Each number is 128 + 24 x the weight over its row's rms, rounded and kept within 0 to 255. Layers, rows and columns count from 0. Numbers have three digits each. The size before them is the row's rms in percent of the matrix's.

# layer 5 MLP up, 256x64, rms 0.26, rows 51-157, columns 0-63
026:184153137141126130128165091123135100129086124123082064162119127154123131104115141155136100118109117147143123115147157149147085103159116137162156139100119138145091134119105114125102120177106105
102:138122166116085107133150144146138086129132115134090108100099123077121162106118109158081122122129152164124116106122143149102107082100121168115135137145136118158108150163124100126129105127063128
115:115091151132082139129161112109127142111116102116194102114104113103181106100145112115146082125129097126139132128110156177153127132128125125146135106089108119117109084150150150143100149166116108
104:119130082132121048121127113128141125108143127104122121129136156142156129113103118159155113169111123192091146101121116140139132156138095140143167095093139148144151106136121133101173104164118133
100:136154139106131127160170157174147142137105109124131111147116107129134126136132090175118100124153119131144109085133129147177082110171125114137134123148170114170146128149093141132101065142137146
109:141097137105151141135165123086146132152128158122072110117117150127114131145109129121115108170103117146158102092131131191150123134167108158145189118093100122103086111114107144127123099116127127
112:143140116150121149127132118105113080112137138088092106142134144143150119085138094113075131110170105134123138130137150174119067110137147132145165141120133121157113106108084143131167139135144075
111:148133094150152154178128114143144145132143110142106112127133122121094111099100136120129109089152150163179115100161169165121119103128163142125145145114155111114075157148136095145075133134098126
085:141162125117115144137169114153134127122127107124133106138136151105128090105084115121150108107133141118174077095126141143150057113110137140138113137120127116161113136179179138110090136147172110
088:165093130127120108138130092117151077167124132145114088166099148143144118144127133113153124120132156144124127119130148149146091135145083102118119152104137184126055127151149110102121088129141154
110:123134124142112145125160126124158112139100125125143111130143143093142108090087109094106060144112179132173092143160163157122119096120185094140162125119121107122127115114139094146109131149146119
067:150134137136093150124117104131180129137124155100141112163106145117145174097106101117114129122164115169157121146141119129112092132159137132172191144144166146132133117129084098125149155114081139
115:134155129115133129096129079118140144136112068148148118127115171113143115082143118105120101141164142142140137108130123124109108119126083174156130124139139133166132083105081076121091120151116096
111:124127155111115125116154084159144144154157078089113094114124157147125137130110151152150093149148122165119090098124126140146127132121116143128152128126096133106124148072116138091112127206105120
087:136109147135129130101159124102169105149120112075098115180136124159105120129082174148162124131098138136125146098173165140141120124119130125133133134107122179142094192127112119136135095126137119
104:143160086148137156117159168120164115117127143105069139126153129110114121104120170128118101125101151159128119120123149110105114124151137137189131158130137135103098142148154099182151162120092111
103:140108128095146098130134112129127147160111162110100086128114136147167117125097150115158027163113124116139167114130152152107142145139160169151140118115117123108139124106143109119119096141115106
109:140108139147086154106133087110082102133133102096130071145123166119131143126114114152126108126136083147061153105124117149167111115135147104135164125143091114141147119122096141085154124145135117
094:115151102106164122123123123107156174142072107168115137146130171162137157115115102123099111077144129117164139168143114131115123123149154131156133127088169135123089111099098153114125158145125103
106:144116054133115104118163157086149110159156142151138121172150111147125172142151104112111093141114085140108116093150119128150117141123131152174148109162107105139124141105116108169110137137135138
102:164108143125140112117136088131130107178144106123119107138130140194160104145121109121112073105162090159165122133101125126149117134122134130159126180132131124096168157107134149096086143135124110
090:125116089121145093097118123108148137145125151113120099136161123143105146119153145130126104152107140127116128162108142129111107116156168116140142186111188104104101118155175168084164147137166113
024:169132141147145083111147143099151106156107136127125095181128137140150123089095147140107094137126120196119131113125133129135076102154129161154148137111098127103093167144136123109097107134127104
116:123147109134125136142157117088195125140098104105133119157135120152121145110108121086141129153187114139158125124111161142151110137195140139152152123135146083103101118144123084169115117122126140
089:124122135181167132092123134136134094131124105143149128164114184104101123102116127147111133127115146157149136105106137115130123134133105158178136155121109123087086165167114146112165144178163145
108:130116112139117116123132110106146129126120128136071106134112137094096114093080155124112127098140158127147082116138128150106125140194141165144174179091100108102121112121155143172130124151120136
107:137155115137111171107156144113141094155119145123135113111121133119117178093101132096095111152094127136104118104145200119111123106118150123127129191146143162157092118117110112147148130146107090
109:135144106185138120116138125088124092128124147136089107103095162156152143100092115116158123157103078139157127087126148119102094127121117120136167125149134151088124115111134065148160136126135136
089:144124155110131121088126107109136132145158134123099119113162126173134142103112155086119111103081142133156113131163188151096107127137116138175121137128139160095068130121149118164129154114094137
101:171157163151145102105111124129149137122106129146109117158117145134122111113137112167110120141164151166136095164143104135191087159154103151178133125086112157142104100101130110101108125149130124
103:120112110137139097087137120114173072134138119145108126137088166100096134101133128131109107140132141143151165101137135144100112057134159148128113140144156119105096165164118106099112107150100138
132:145145086119116115085135109094163139116092135152096120081119107139158134103097127138109105119137176165150092107127130132130105141174118154162118125119091134118107156132149140157087086138096143
032:185138147160152129135163125116122097141096091131119097178103159148136127072126121115140081148143119175148130132106147149139099084129098144159151130106119145134107171131135141136112103150117116
095:136080142133142162150198136136131103136119092131185114111123119097172153120086089140093130109117155130142129093096118147137129136119154129153139122130132135107121113131124128124112120186099085
094:129086109146129104148156113157138074161164192161099111125115132114141130133106139101114119150135137137121155120150145136091131120136091131137155147123111140120137137099170137132121128186073089
106:121130096115142119080130112142120127139096129071110111115133113126145154069134110149132104103147077146136120141143125135083074145138130117145151139134112140137155172160105132154061126150130126
099:129116154146106083128122090135126141110116125100113110183129135155171103117119137188079093166112114162115147098114121165165115142149094167132131104110095125120141096108128116135151118146116136
111:129135131158130095137146124117146075097130124123137058118118109164130131136136150111163116129132148132182164138113155143156113154134103125161144148105154131181129148139106077112150158161112108
107:153126131113140129175138141092131107116083117137123116135076132132151087091103125146146109128097105121162150135148154147099118117135121133153125138082104178087146149101105064144115159129129116
086:193142117097086141135116121084109121153129130104136111130152103138107155116106123148151123085166167117117130169102109155160115160133162123164157164137126160142107164120176121121119135121124134
113:133123116095112098144182150121116115129126163150091119180084130176151120092149160123109123132100109153151124090138158129152114127133137137133140131104104156158106130172092094113131086142146110
109:130120092139148113131135152108117125135108138170146139123104117169139141088090165132113118142123119119165147146129136120117091135175146134197112108096172133110126185114139134129087145171113108
080:145137096127137099160136149097122115139108102151124113138162123135154119129106139141131113122117087137079121124173164142129141073134131138123123153056120162128146156166129108111141165157117075
110:132120114131138098115155135137122143102088139137122129133124156142125171130101177105106059168117176139152128114125136114185127093133136107125180134114088137115102129139095103104133154146112101
100:140127146120188142127132120136135061123132165150135105112145147159119147132142130104118094145148090157163118096138119160159123140103090139131159098116098123182098148139097100113169141140124117
106:163109112175157119109163079144135133146134123101094114107124204129084114085091120083156122138116147112118139125123150153113123150119140130144131136117083138158096132166125131110133109131116103
117:144139106110131155138157147120168123157127157106144127123166164163107154130123144101139108146199164149158128150131154151143053134154150117135126119147131155132111125109139122114127150167142089
126:130125124123085150136146151129157127171126118099124141153101140132132153142124142097126120154102123133140134076116160160138107078126126142155160181094109137097072128163130134106153084123084128
112:147170147136153151153118128109169112123118153095089132145130136142161142104083110116122100119119139136134124113173173145120077123118110137137134185140152149090142167122108155074132150136115108
068:157154127099113147142193152146155165124127138132140073127128130170114160151126133113107128131137144154113093124119154174139108130169146153169138138145172119148112152130152128073142122130116093
107:144119124161081086107117096132116132175144138122127120115116133139148104131129109081115072129114104139114174130136120136140125101189089144154136124143105146102092110131132150176161150147155146
110:129107146137164128147193175129136102115109127120079112140125116109137135075107137122115129103098165136143094114133130142104115140120108149158154158147146190177125124116120102086147132135107130
104:151137157167113136117155149132099100167068100137112119132123182097196116118156127123116094155089146170126153135131108133152138141116138166124123119122120126136134111111108152118126142114105077
109:137134100157116084102165107130127110169133097100127133126140126122142154098121191121123103097145157136108135081154157164176102103113105134137122133087127122107131126130136157111092103148090101
055:140085123131127117117157132123141112147090146134118126103101150142103095065135160117124114155189127159126119129134129187133092092154152175138121124139080130113129122134119121109109141163116089
106:152151130138083144130143115147123136158125112090088131117120129108124154130160108086129103151129121126146135150102167139153070072145110135122165106100151182125080126160125136137117102155113110
029:183128142147118122125165134145126112149104103155103101155133159123151150105117162110108093149119112179150122127142155146165097074138115162170165125106119155154105142157142111118119103149135150
108:152168092082139132132138092122131149131074138123100116148099109134108102112130125127152110074130127134108085144105148136135118128144187136145132138104155111155105123092109133158083121161115085
122:130124131126120161111131142104134125142120109167131065114157114191101132133086146145107108102136101144146118157103114117135097090104143140165134154084127165122106113125097089169099153131143124
104:138103104171141121102131140148128151154106088116102101183127169126174111122133149146137068124144075154133120108144108137113111109145101135133127096112162145106148109142150147151158132142103088
116:153159140150124159100118180130159103122145119068125113133161132143152107133152109131127113117144137154156139145115118141152091096132140138165142164143170142147104174113167135130096147169131086
102:149167110117108111105166163092129086110083122109138124126110124133088137097124164118130115107109147126142154129124155129122093158119136112160130144125131160159078173143181075116124132138114109
106:146119126121122113133113102111149082190123127170108128133122187171121135094143107168169112125106158139114153160139147176178128148145162146143119139109115152109127121147158104120132132137106137
109:142135160132136135146163134116124120156150121131124088113150149113119076140141079125123127144124153144096095105119146131121127155196158168162172145148138117096155078097156130133138101150128107
105:158135136154088114156117157103105065161077172103150117128082117110122140110124125118160090097102123151121104147135152131164133147137086127156150121103130109118123104143138155110166133109106121
109:127113164077089133152143087159145108107106092127115125156153127106119115106118159147112133119139163150136156149120121140130132105104144134156136153093106148126066129128090094112107074145103157
095:116165138140167133092153098140123132138093153125133113141139147167078123140092108130152113148126102157144080125107149126124108105120122132141123193099144112122102117184113121176151133141093106
095:133122108144125124129152104140137093179125111117145108148135100087131142132149118099132099110154119148183125096120131171105104096137082125120134109087119147115137157167096086109122075149100145
116:121121118118191148152148138138145088134084102135146129124085121138132159091115127134149121125130160168110100153124129131112106140138180163162131171126108140117087167131110105126130166166161121
086:144179092122119124144157172116109133127100144139090130146133121138185120120139126190155104092157166136142115116147117154127132115140124098188149143124119135151116162134131105115118103121082099
090:115157091163143119109151127101158137112133129138134126137104077101148146076143139128137124147122144151154135131173108143135144117139157123176149132159162151087102133177101134080170128137131099
099:126118149114128125142140134078139089112092152119107122158132136127116133110118135098116129122116088156165089148147126165091117111202130133152124173064108160097123136129128107137147126141121163
108:125105153127141139175136139143166076115121099155095099122151157130096128094111076126137125147119148146167171105173144120139086127165131160150122167133131140107088116151114125139105151127122135
116:133114133118123140091142117088156087106172148092148133142105179169090155082119127147107129195130105151102145126146165145127102124140125155150146154112122156127099144148153150111111125126131115
077:133143153104082064126116134127092088124144038140117123113089126100155134119119145169088135137119155135129121129139118178105125140123145137133141151099101132129125156109125117100138104139150129
107:141109110130117100118140121106123149179130136084097113108135124171175137096126152153141112125127149182108117088145134139164109112189120145141166132113132128093153160107122157095117132154110151
105:144137114132114098121130129133139144134160121112152092120074138155123161159128144138083114151120112157145154097103141142157129091097143123186165131115098127155116109114089154077143150172138132
087:146157126134070056144144120108082105123113150134117131124134148144121138088098160099127128123102124144133143097131132121153140148135107105131151139112098154085144123115121061151146119157092104
113:204139127120130098153165137098118111144145130147119115104156117126159150141123137113134123146167102172176143122115145112139145073143111146134126174153155115138082147148163128123126086139136113
109:154096130174086123134132129131121085130145101158111117141124113111110113089092133131174109138100143137130095103108193101106119136146101131156117128109154122087094095168117100143115153147115147
025:123136134135123136131152121143127110152097142119117089180098129122149125062086151140131080134155131173125159151099151161161107104163112139156169155109124151120099160137098121131132108137113107
104:132130146100148120100117102076119117135124103119122137124108142157151142110152104138128109135181157130193146110137106132155092119154115168137188134135127149099127170134074122150152159139132140
100:130097145163175150116130136131156143116140118151117114119081104146122164160135142142114081161116135174143131086093101124137120090161106151160122165116103163095115146125090133133163148133136148
032:201124116116106120130144137110136113138084109120109079174136146136154178105116140084124097132122144158132132105127146154137103093152134172168143145103125142113097151130110133153133115167127106
106:127105128137169136089152100098124086166124131126079119130102126132091163142114128154125118175096141168143137094137121118152112150123086142133126114125108158112150191132091132133135136176121105
103:134116117116146133113175104102165111129088139150112127162153182154117147073090116128112126179147104118170149130145159117117111127153128140158105137092172139131107105135095116121136114150093121
084:130107121139105154136183133127167103152124111153112105171142149150104114085146115100113104131153126149179165171128139166142117096122143124113138127158111151101131141164176132112150138175134110
118:125078138095094130110156121166128108111068101099130085113122119082158117102117097116130112144146140154128142121110141127145111125137158116140136120121169138169130122150164076115144140157081145
117:132139120103094117110156120079181123138139121122149113136098164106107121101136104090118112096162132141094116101183157176118091142141136179135153142099164117133127099126108133111139124157150123
118:122092108101108119108120112152136164170144116136138113116137156125130125122072158117130111162122146138158171157157165156137100107095104121150152121117099119089133134127122105072138103184125155
107:125101122112114120122165121148131118143092104098109116155161157074136126065121104114145096108143121119106132149164134134118119083161113152136104130133115125145104097104107105088080127170107098
081:174142131167115129152146151101100141151111101145098115141152134163139130155149098147103128147168147165103145129126126135145095121117087128128137147162162164146100113144136146140076075126087145
101:156138152134105103165133112121117140167112187132149118131155110132163136118120115114136104135160120142163126125136116136123100154154147103143177091103143151092128190168160105123104138161095141
103:136121104152104117123162143126162093126128147097119141148116128166086164114110140142105106105152162147152120109115140152125112073135115088164139169155088103149143162156093108138131109134155088
107:143122133100090168087130111103126081161123085117137092166126170134102115147101128152156098131090148148167176118116120129144137112124148144142113129097115141108120116126106154191106122126113115
107:145116103138108129112135141133125158121095118167121089146151134144121095106113126130136087116099125136168118070133128109152111085119083145167141156130068119124148152106085158108126085134112136
102:118140131153132128088150128148161129177115118162103132148103184101123155110108134142094107148129132127131153082149116115116108160129103129125149125101160131176109120155162095167148093151100093
030:174119135127137118120151157126150108160101132116087065168102167153162137115099149130094089119123113190135128110118140147155093098157112167169146132119124123126133119115143114115119134136114101
106:150119108120129123130121131135145131149124109094064125156168146147149133125177087171151124120119123150139151105135115164135056123174124167150139094112157149118124143120099100130122102143106112
102:163152166159159116108167131122173128177125161132155133145097132138121145133089110088166139129105169168126146091154141115140136103133132150151175161132129130110114147153089140101133114130102130
103:163160087157122085125152143136160127159106115097112120163137131172174121135081124137131098144105114135115131139130119102134110115133157122151164146111138142124145131083089157106113148128059120
102:148150160124133126129160145120136114175159132093105125129086154129114131128120138129146131166133137137126165084125169155117113159149127115129190145072148122096098087140144112119095079137115133
027:175149134161122123128166124123136155145098101127099053145108149137144117087112147128140096132144116171122107112136139156148081097147108148168142132110101138129074129120134099143109137157110127
097:140101100138144094107158109149154172142139165143132098122135126125127149125138168130127118107125113124168097148104158140148142161137130091166148157088160100154122147130173154110087146159097093
108:129076148138117116092149119100113107173141141140130072144125141107115125136116067094102126135140124193134156138152149136070129102115110112173132130140134144154134117157118139139119097129151109
078:125122140083174112182158118154129141099128105147128139151136121125156138107114153170119099156180126133150128118098128157159114124106139204137128103128095126103116150129164111134105132129089128
075:154185074112134106085166132125170126172128154157122125116101127118129147126117134136153116121099116155111097085108137159123141130152107155157121147133103113102111098161108160120117110167109163
# layer 5 MLP down (transposed), 256x64, rms 0.246, rows 51-157, columns 0-63
019:158091131132145167124143120155119148174087154099150093143112117078113157104063120112132149125149092140148136117121137143105136153132137159141140141095149129115116126097152105142080139159090125
099:064107106116110106122123136126146141126142102141132097161123139104108086085176130107157147084119135129129165115124112107102124137105158162087138112092124096111099123121105181138108137118097145
113:118141161099147147108127110103104136133118118118143127092168139131106152107103106133134068107104106087146113145111125157106127128094098128076107122127137098076151153147155110107179124090126146
105:205143138106154172113110104162101148129120157099092115150140135149120106155110117129111101121159140096159135146145096118116156104134152103122120147121117126116126083162149099155092138149093109
103:174134073127067072121116194114119133106114132123140137142156139146112095118138100116145139137131124109098130117157148131147122136166167114138129111141102143149168112161141096131171128149146130
112:141138097152136140133129094126094128162090095134097105124133149118108117154099106161115105099165140116134138143132111145143140074114122100160084140147077119154135073176135135154140164117121115
112:106131100131179140120122170123133124113125165167131126142089124110102135103123128084145114099106151118118175163126114109125137109094122113129108135135155146120159150154142072159196116121101142
109:141127128121126139103112091112138131142139183120141165082105139136114122151125086120177178111106156130147160133105124126169084144168105123119127114165171159121104103111130135132133100172138144
089:116095123152088185109095152125142107154137139114092156129139150111102118147101139099146155128138123124135126113102128136080093153093138128118149107142104159142092084132120077159169163137135135
089:090140148127162120114102148092140170167172139142120118120119120117154108178112146109119188090111147089092142150131118128123098118141105108097121135127159164148132124133170145135104153124102160
121:188160133100110141127135127083106127122104113122163136142121122092152127127128163061114139104058125100108117117112134110160129179116139157143135111145137102136126098116121120120144085136134151
072:111114119099108127155102085155104112134149162110130143173100169130136121128157120148125122148131078103126153182140111119107153129132136159093128182152098118080125130127088164139124129138143097
118:126142080119146115124131109147110095123180190153108090177131104116088146110084084100141127117085130103105130153167121116120128130139097116131091126136132117124133092121156124106144113148117140
113:080151138149161105098161145111174126145122098132151133128138089115153125142164135085148112075153128131119142159113090129106119124149079143114151168167112117139104155143176136123134125116115147
094:101133126062138128136115111156143142077135121117131116104151145154151143153155135084117130099163137120105179149160111095168124132115130107098108080143123132111099125150160108125106140107150086
100:143168112139110160152127166084151138112130136135146155157109158168113106144099124117127152126149163126135123148092135101099173137150159133127108125115145120165156128144135154140130073082183131
107:111084153160102140099121134145173139128160120154113150136109145162148121103112114143125162115163134162126109130163061110108092078116088144110144098143109139142123129139114147126156153101160139
109:132129139132106110103155153114141132127130130093166121113150150092108113111118148121115163140125119095132108095110096139136098112072160157186110139127095169158095157136102150118131121100157178
089:158147121114142158153113092159131132091137155106148088156152131094120112133169119159137112153045096145127110106162119116150120161142108126118102111127116096131104107100107117153153113127150155
108:086138127121170108151116148143148113114113161147105088151117107142158126112132124148101134116179152102145125137094132115135108159162146134117104109189184093097132136116139103096107162114146146
104:148147132139137104118148129072113145139127131106139126108089103097110102118113129114124121117067130082125118133106136082117125152142158124148101109183148127087160139176133143140071133152106137
090:104160124122107177150181139168138118131144129108123144116151147169141160118107150170147157114071139155115144082121135096122116123148117108118092128116082164108129133086122115147144101109136141
019:133139091165106122115133116138118078112142135144107115155110179142133143131140142098092102156174094091096079126119144107138126159083142137131154140156161124140129116152141175115131153154092123
112:138139081151122142148114101149123086165152118197193092130111084161094136102143128134136147111102108101140114143147118145132141163108145126143110147145134141151127156103108161096121118148127121
092:078102124097116131129118105115137148124111107138139158121142118138132116118137107097120124095102161083111152114112146089101162143129124157085051119150097102165148106104133136108106141162141103
106:104120109139122174124099123106120160112127096108142140139132163154109114127139139127164170106137136142093128095149127142137069116139150130048097122100114076124151131123123094160143146115123106
102:104130105128156138124119121154153133132101140131137084131147109117143151104108152105122115159110075149129145129156126146125169194119072169196142109125100129148109158134144148113129152121121149
105:117155085133134133113112106105109106153115119124146173138085107137145181129107144146110154096168153115101109160132145110108189160110170118163134114130137122131142136086107171116140130130108154
092:140139070109126146128147115106130098140151105116098143123114123133108107134138149100152164157164115142155148150132113121080139130108127155090133169199158112189108141129122150122135150145115153
102:140123127146127133112118128152160090119146162114088148137143171106133107150149137130129123104124175097113090133113075120080111143113144121131115133169113096145081085126111141116109139121142194
100:086153113121105139167118135097137172124107114132151149172106133109126143116140150114167182132114152127139109111143134103106133155102110184127117156102159101161082127126144115120094150130128178
135:175154110086111113125136125145112133108103158129100095123151145108125105133128139152127117124102156133134155121110155089129146141148122095182165127174140082125094124056158114122152146145122118
026:134117119061155158120122119124130113076119121100113139119149130129130115078118150120099116123122124084148162147159165128134121123123157146117126099167127129142072088125120117123085192126134137
099:137132126113083122130129131117135108133174129134081125102096131160093117134088129113145211149159166127141147095116137140136119098171119131150137148140096157154096121112105103117109090119139142
096:080109146136127132109136106166131116177148140144096161116107127111150117143103149111140134176156165130105124156124122130099066156104126153099128141105139158141125125075148118110176148133121097
105:135131094124118104143126098142105116124174144109127153152084112153083135142108126114113125100107143142120164075112164137123181104092105097120112145124113134116190132094129114123111143113163094
099:156140121074097145156143118122098130180128114142141119087179115119112121137174141091129161149132143104119143096144164093173110112127115134145125118126113147132124136132097082120077125134096151
116:142104140145162106110146132137144111155104162148155156102122116122098115146156101171137112107143172134136145153090104147121135101104118127105133144166105109119158162138118097162142137063172104
105:132174092129131122160100133115150138161150110119120101097137147131149156140122141122096123070170166094096125138135144151148171103079102122112123112150095148155120082139148093112104125118128115
091:094131118134116135149118126062138182125183134139125152107149144117153142146145124105138166118119125110122162130107105139179111128093116106102090109154114116112078140149145134104122102096156162
110:067082120126163136148106127085105137127153156172124112125126096133111136105141127095120118109091111166152102113108115113146143143146095119092106085105148124120102093119160102161105156115145145
110:168148080126138164163144100110105134144150109134069144129082127097145134171148131133120165120101129122127118133140109141113117167125131092134169132146124113142180084110104138088107150143124146
083:057097062114152138093120123129119143146143141116117151089133098114153138135159149110096152113141104124076129137175111080129126129123140109110122138122155153148159121127123118100088149148118132
112:166164090116145162124102128114097128104135120160161086100140135124130152109131162100105124073128081136119140124122131138150117131131175107136131145131109125087167131178174124155157118154129149
104:101117117097103090080125101126125164096118104100117103085141105110131084139119111120153126127124114115085144127128160163115166105139144123110120124079073102120097141109147127157171107138142115
103:120147099111120076130136116157161115171147095154100134130157105133109128106131145165069145140128164144118143105103126126115138155119108143153080126133162097182091116116106153134111161113131146
116:155148100141132103141102091130112100147117110111153133123118116143138157146121121129142106121063139106123159132167154111159129143146135080128135110130162203096117131113154139156099148173133162
119:116143114157113141140162156109125143118151135166138154066176131146128117144137132162151136134093111118101114078121123138128156101128119129170077133130107101105111146162132156132194119112143146
105:132194111162127120155116168075103177119123173086151139115145091126123113153123117138148099095148087114124127155096141126105136116123120099150105101098112140136158130165130127147155114109126134
069:156141120131128096123187149113138125111156117142124154172091092111104104098166095144103148149120171134096121108128138132115092148134181134157124146111137097132109156166121142110141094142162105
104:098143095119135069166099084144138111131141113165083099105155106094131119137114131131178105145163175111150127147136144134123165131128092106159116166147153122107162121128155129144149140124132116
107:091125140131096140117146184113134134136114119128125143125137138127080129173113166140122172106118148124140118111060078117074141084157126128111098128134119142117100156132120125106136118124087163
098:136145103160140085100088123087116138122139120088159130113125124117102091084151169148138143119106161114095145116116136129113104146144126094085160137129115122129105152086150180111090164128132139
113:145117133102116102107123083144123146095144088081119128151137092108089097092141147141123114175105133138111101143107082143075123121183133140140108126111110143164155114129102103155134119119152120
057:158090147130100106154116106136148100130148163138126073131149164128121137091115161091141109091121139150151130074150074125113134134124142119151127190155130134105148110094151125118136163134118121
107:083124125097114153111152134128136123120144116131093093135122120148124104099132141171107176119145146146178108115178131127131165154159125054128149139101131078113101123100124139128135107155137113
028:087166102134136141119116140143097111144114104139085134132103135134143059138136099132109105127141143151096106125103158115100088137119157148108076128176155145153141145176135146149111155139149113
101:148146124114114127121123092115117091107163155110113132150117159132063113155114115095116081137141119117172141105141138151131133129140088092106123099127082168160137117136148132133111181098142093
120:112130124130130101110145119115141163159135107090131145111157092066138100115130098110111142094148155110089150143134100156139126087090114129122130158132134103137150156173141074113127123143169164
105:153134126082147117166138085128132137081130163106126113186139147162108146138127087127134172125140113107147127115115153125121141121147163120113109187102132116144060129162113117131114123117150141
110:137105179102100146130087132130155132114138105128121134148094169123110115110085131150121103139128143110106104151111153119163104102122141142087131124144129083165096117155122153128072086132115174
101:161131117104134151102151159140148121116119101109146092133127101143082089088149112160187140127153086149117118124094098123133123085167128148152115162132094117119166132139102133143131104133171140
104:140117079132127173134140123145140127152112122150151119129141081133121108142133144131145191088117133142115126115132109102132139127104107150140093156124162092076137122123142080175174084147121142
113:069137161123133105109139165103154133156099120157150163152169143132140155139161099186142137103135113126143107136122080138118090111149126151143101103175123145151140115129139117155125127160092114
102:158160124105142103163125155120097115160102112091126125081124126098108065154130104103165150130095159094108116150112169124134120145144110144121119146132098143119116096145173121101144142107168142
100:050136116154127154108142143095165130135119162134162143127155149120125153101162113118144131112086097114168099112135100133114129136067110145131114140158126122164123100106109141108168148109139141
092:077116141138094146077130158152173143104110108151151161139148131124146167155120129109132128105133172119106156127109103151077127100091127127163091124120107093135180132133114135142145144147117146
097:133149090113164145122145158121153143125172128142120138138119176103146129145147146140190148155160146121135126116126108117098128166102117098087093129148109115087130110112176109165166134096126143
115:151089144151118146138132142115101115143195137159134125135146139115085133139150111190122091126150161080140134127101141134089155137117110140118148118149143147148175133118159161089109109103119107
092:118146120134127135082144118099095164123120148085104171131120123109131092121100114135153133125132129107140119130051107130092139168115141119142130106161131134099136102091177135161135165085138137
088:111138144114126079138127132110138100106149134130146154155105156170096158096136145097157146125142101124137165120123116101099167189138129102087098147138109105113149113098154168118099126094102129
096:116122092158129131141133113090162147134103142090138147126157151107133164141158143108178150152131100140100144138169112149150148130128134142034125105138115110119106122125132145099120164105111145
105:102124117126130092102128090129113165120128148089104117099108175167148132139111125188081160134131117111116108149133096116103142109122121102077181146117119109109138121113120177108118151130154125
115:116121111120097111144122127116100166108166139135099136109141147096151143132188117119153085119128115105141149138145124104202110112142128113067177102129125091138144146153108117159134111135142114
083:065124108129121085100102130084122167108143113137091131147151126141109089095140114077118175127124102138136151127127076103123139122143084144126116129131099111172158136123139132117135143084138135
106:170079134124160135125137105131090146128130149122112168106106127123096118154150101140130073147137174150124178144146122127165128088140140096111136109110164177112128145111147140167117123118125091
110:126144111134117110152149174148151102125084148135121112136135162116118132126126096114098125137157182121135137198112103094110122101123128123122090103090151103094138110101150103145137101103174106
088:066099092139128152140130141092161124108136107107144134140119135159122151097114137090132149138140131153122144165144126111161155144113110116112064148114125117084147081105167156143114088141113124
109:143136143113162131143130116127140132112124151103174138111099143127108091107131181139142157125135109141148123152072165120174156107149135140096108079119170144104156117097171113120152123099119098
111:178156137123147137119113120166100126139171137099098099144114105176112103116107114143135102127134160131132109106136119106087178151151126159153132153170100128135173096134161122099129114171138130
016:120130147124150078137141113151072170132151120142106150105146140118107125162110115127134133157126163118124111116095087140084105131165146078117131164143090129122135162109162072119126142120155145
107:143127160143116111125119103097123138129124108163153131112194144081083132117165105129135082102104107140134116126143081133149108138127128114148097137146167151171120135144120177128087146111145158
101:122163129122156100124126120092157142152120114117086164121119188116118111149176124123107165107128110070112134110160127133103092136116137129127106134131148144162125089117074131088110161112115142
026:121119137128140129156130112129132118108091139114142133183141139137161175158128130123128157103186105065096135152100136153158130167127103087154152103153099108130155111126099119150115127153124164
104:137128120098075119121123121106146146138109110124131124073188119174100124096154149131106109105161106109111157101120099171124128099136117117158107161164120119155154097140088131126126121109164111
101:114118135132103136117119102097111141116133129153121138085136131154095153132135099148145085131094136153115150107135139153102152160148154112081184118164103078110133122083116161110164084132135113
092:122118100118131108140144136099110121074132189114122087087178161128123088079138160101126093125111119141167143098136112141119156136135127123140122108117092124138093109139127114138085151134088129
116:163133139122105116119117163130100148152131157146103138116124117129086153120125113147080135128089140124110092068115144110080114109126136165126159171148111154173134105081117082118131142147123141
117:134127151088148102082137123124108093137133148136156181139140116138101106118166136131100166136102112126131132120107131183166090146134127153152172144158133157132116099126110158107147150124184108
117:191166085116126154126111091142105146071134114149123162126100154151110125106163130088135115099150140103099122133123131106121142126159152074163103120111150108114115150141106139126106124135127088
109:086108146127158095125104114091157142156126168155108148146128154160140111137111150140126167134141102175143116118136108143102126150077147129070158112078141104105143112174128127128149145118121136
081:156163088081106127133126140124103137113143114152107151095130115109127151143134153105115185145079140115082155125147137090152137125108131104116112154133127134113112114148132178175120139111147185
106:126113116131109127114132124087110168154123113119162103096191142106108108167138082127168142098134117124130133132147133112110128177146152135117102122110075126111170160122183117144110118113158141
102:057122134155131162120090177124176132134120123128174109172125117115133155128106137112129149125122154159110106150111087096151125122116072136124089118122146123123116107128137131137158127142083160
105:141129144179130099102097121136101128161131136145150139114130110132130086146123133140206151087110099102105082152115104150150128101134078126127122105122119114151159128127138098128127153126142184
113:129128090159182125159122107148130153127166112124146123150173134119090097143124113094112149145150088117108154150123118133149134142141102130108141087089167085101098133167149098139140151152160122
096:102112081078112116158138097112124131140111152137114136120139117119098111113122110154148178145141154121125149128164135091117115108086132118095084122146146126107111129075101143187098146122094109
021:080131114155121104138112170119137157126115141146117126115110156096090125155181155136109127150117139105108127116121121084151141141124152091110104100158128099152161137170136098155080151138166160
107:139127153133118131096113109097141122099095132104134174139093111140119160144146140128102106100106112115187119152091162125138158132164148111116129147093114108186145123168163089119158141127155123
104:128099072179157118149114137121130103143177083136153128161103113126103139133098133148125137074136107140132135125126123127122123114139089114137105115119123148131153134115145129201092079092132121
106:143138119136112134173097135076089143109129191076116143115110105143101141148149145129128128114107107109142082109147068134133111142098170111136090125121124137141172097133127111114124153118124112
103:175175138128132149141133144092131137123115148161153136114134154130156149140119114129094129118109148110144136121136199111126111108122144160145129112181100145169123060165156100144136149144122131
028:182099142110109123133155149162173103145157096136145112129175153122156105110118141156135084151113087099113168140147092145110122099097113134171121143144111138138094133165123120117112131095130116
104:121114136156089148129116118096141132142170157115129126136138105146117146074108141117138142151126162124106158100113172178102088147163116060147132140100127126142097084103124121101130130151110143
116:122105140163141118110129144113132135132130125099193172102146139164102141095120108139125134105133102143184133137119121125134139119113152109108106119125161186184134100110179165117150120134160113
087:163118151171126168080130154095198092152130085149129149168127127109122142112135136101122139122140110103106138161091141088148125152157144135127117109133120129105153115150125143100132142090132165
073:109140121099118155103115131184107108135183127127143143181128141155101135167102114078095114148109141094154147154092168127134149158121116149139142114164142116105153133132137118132156120109132080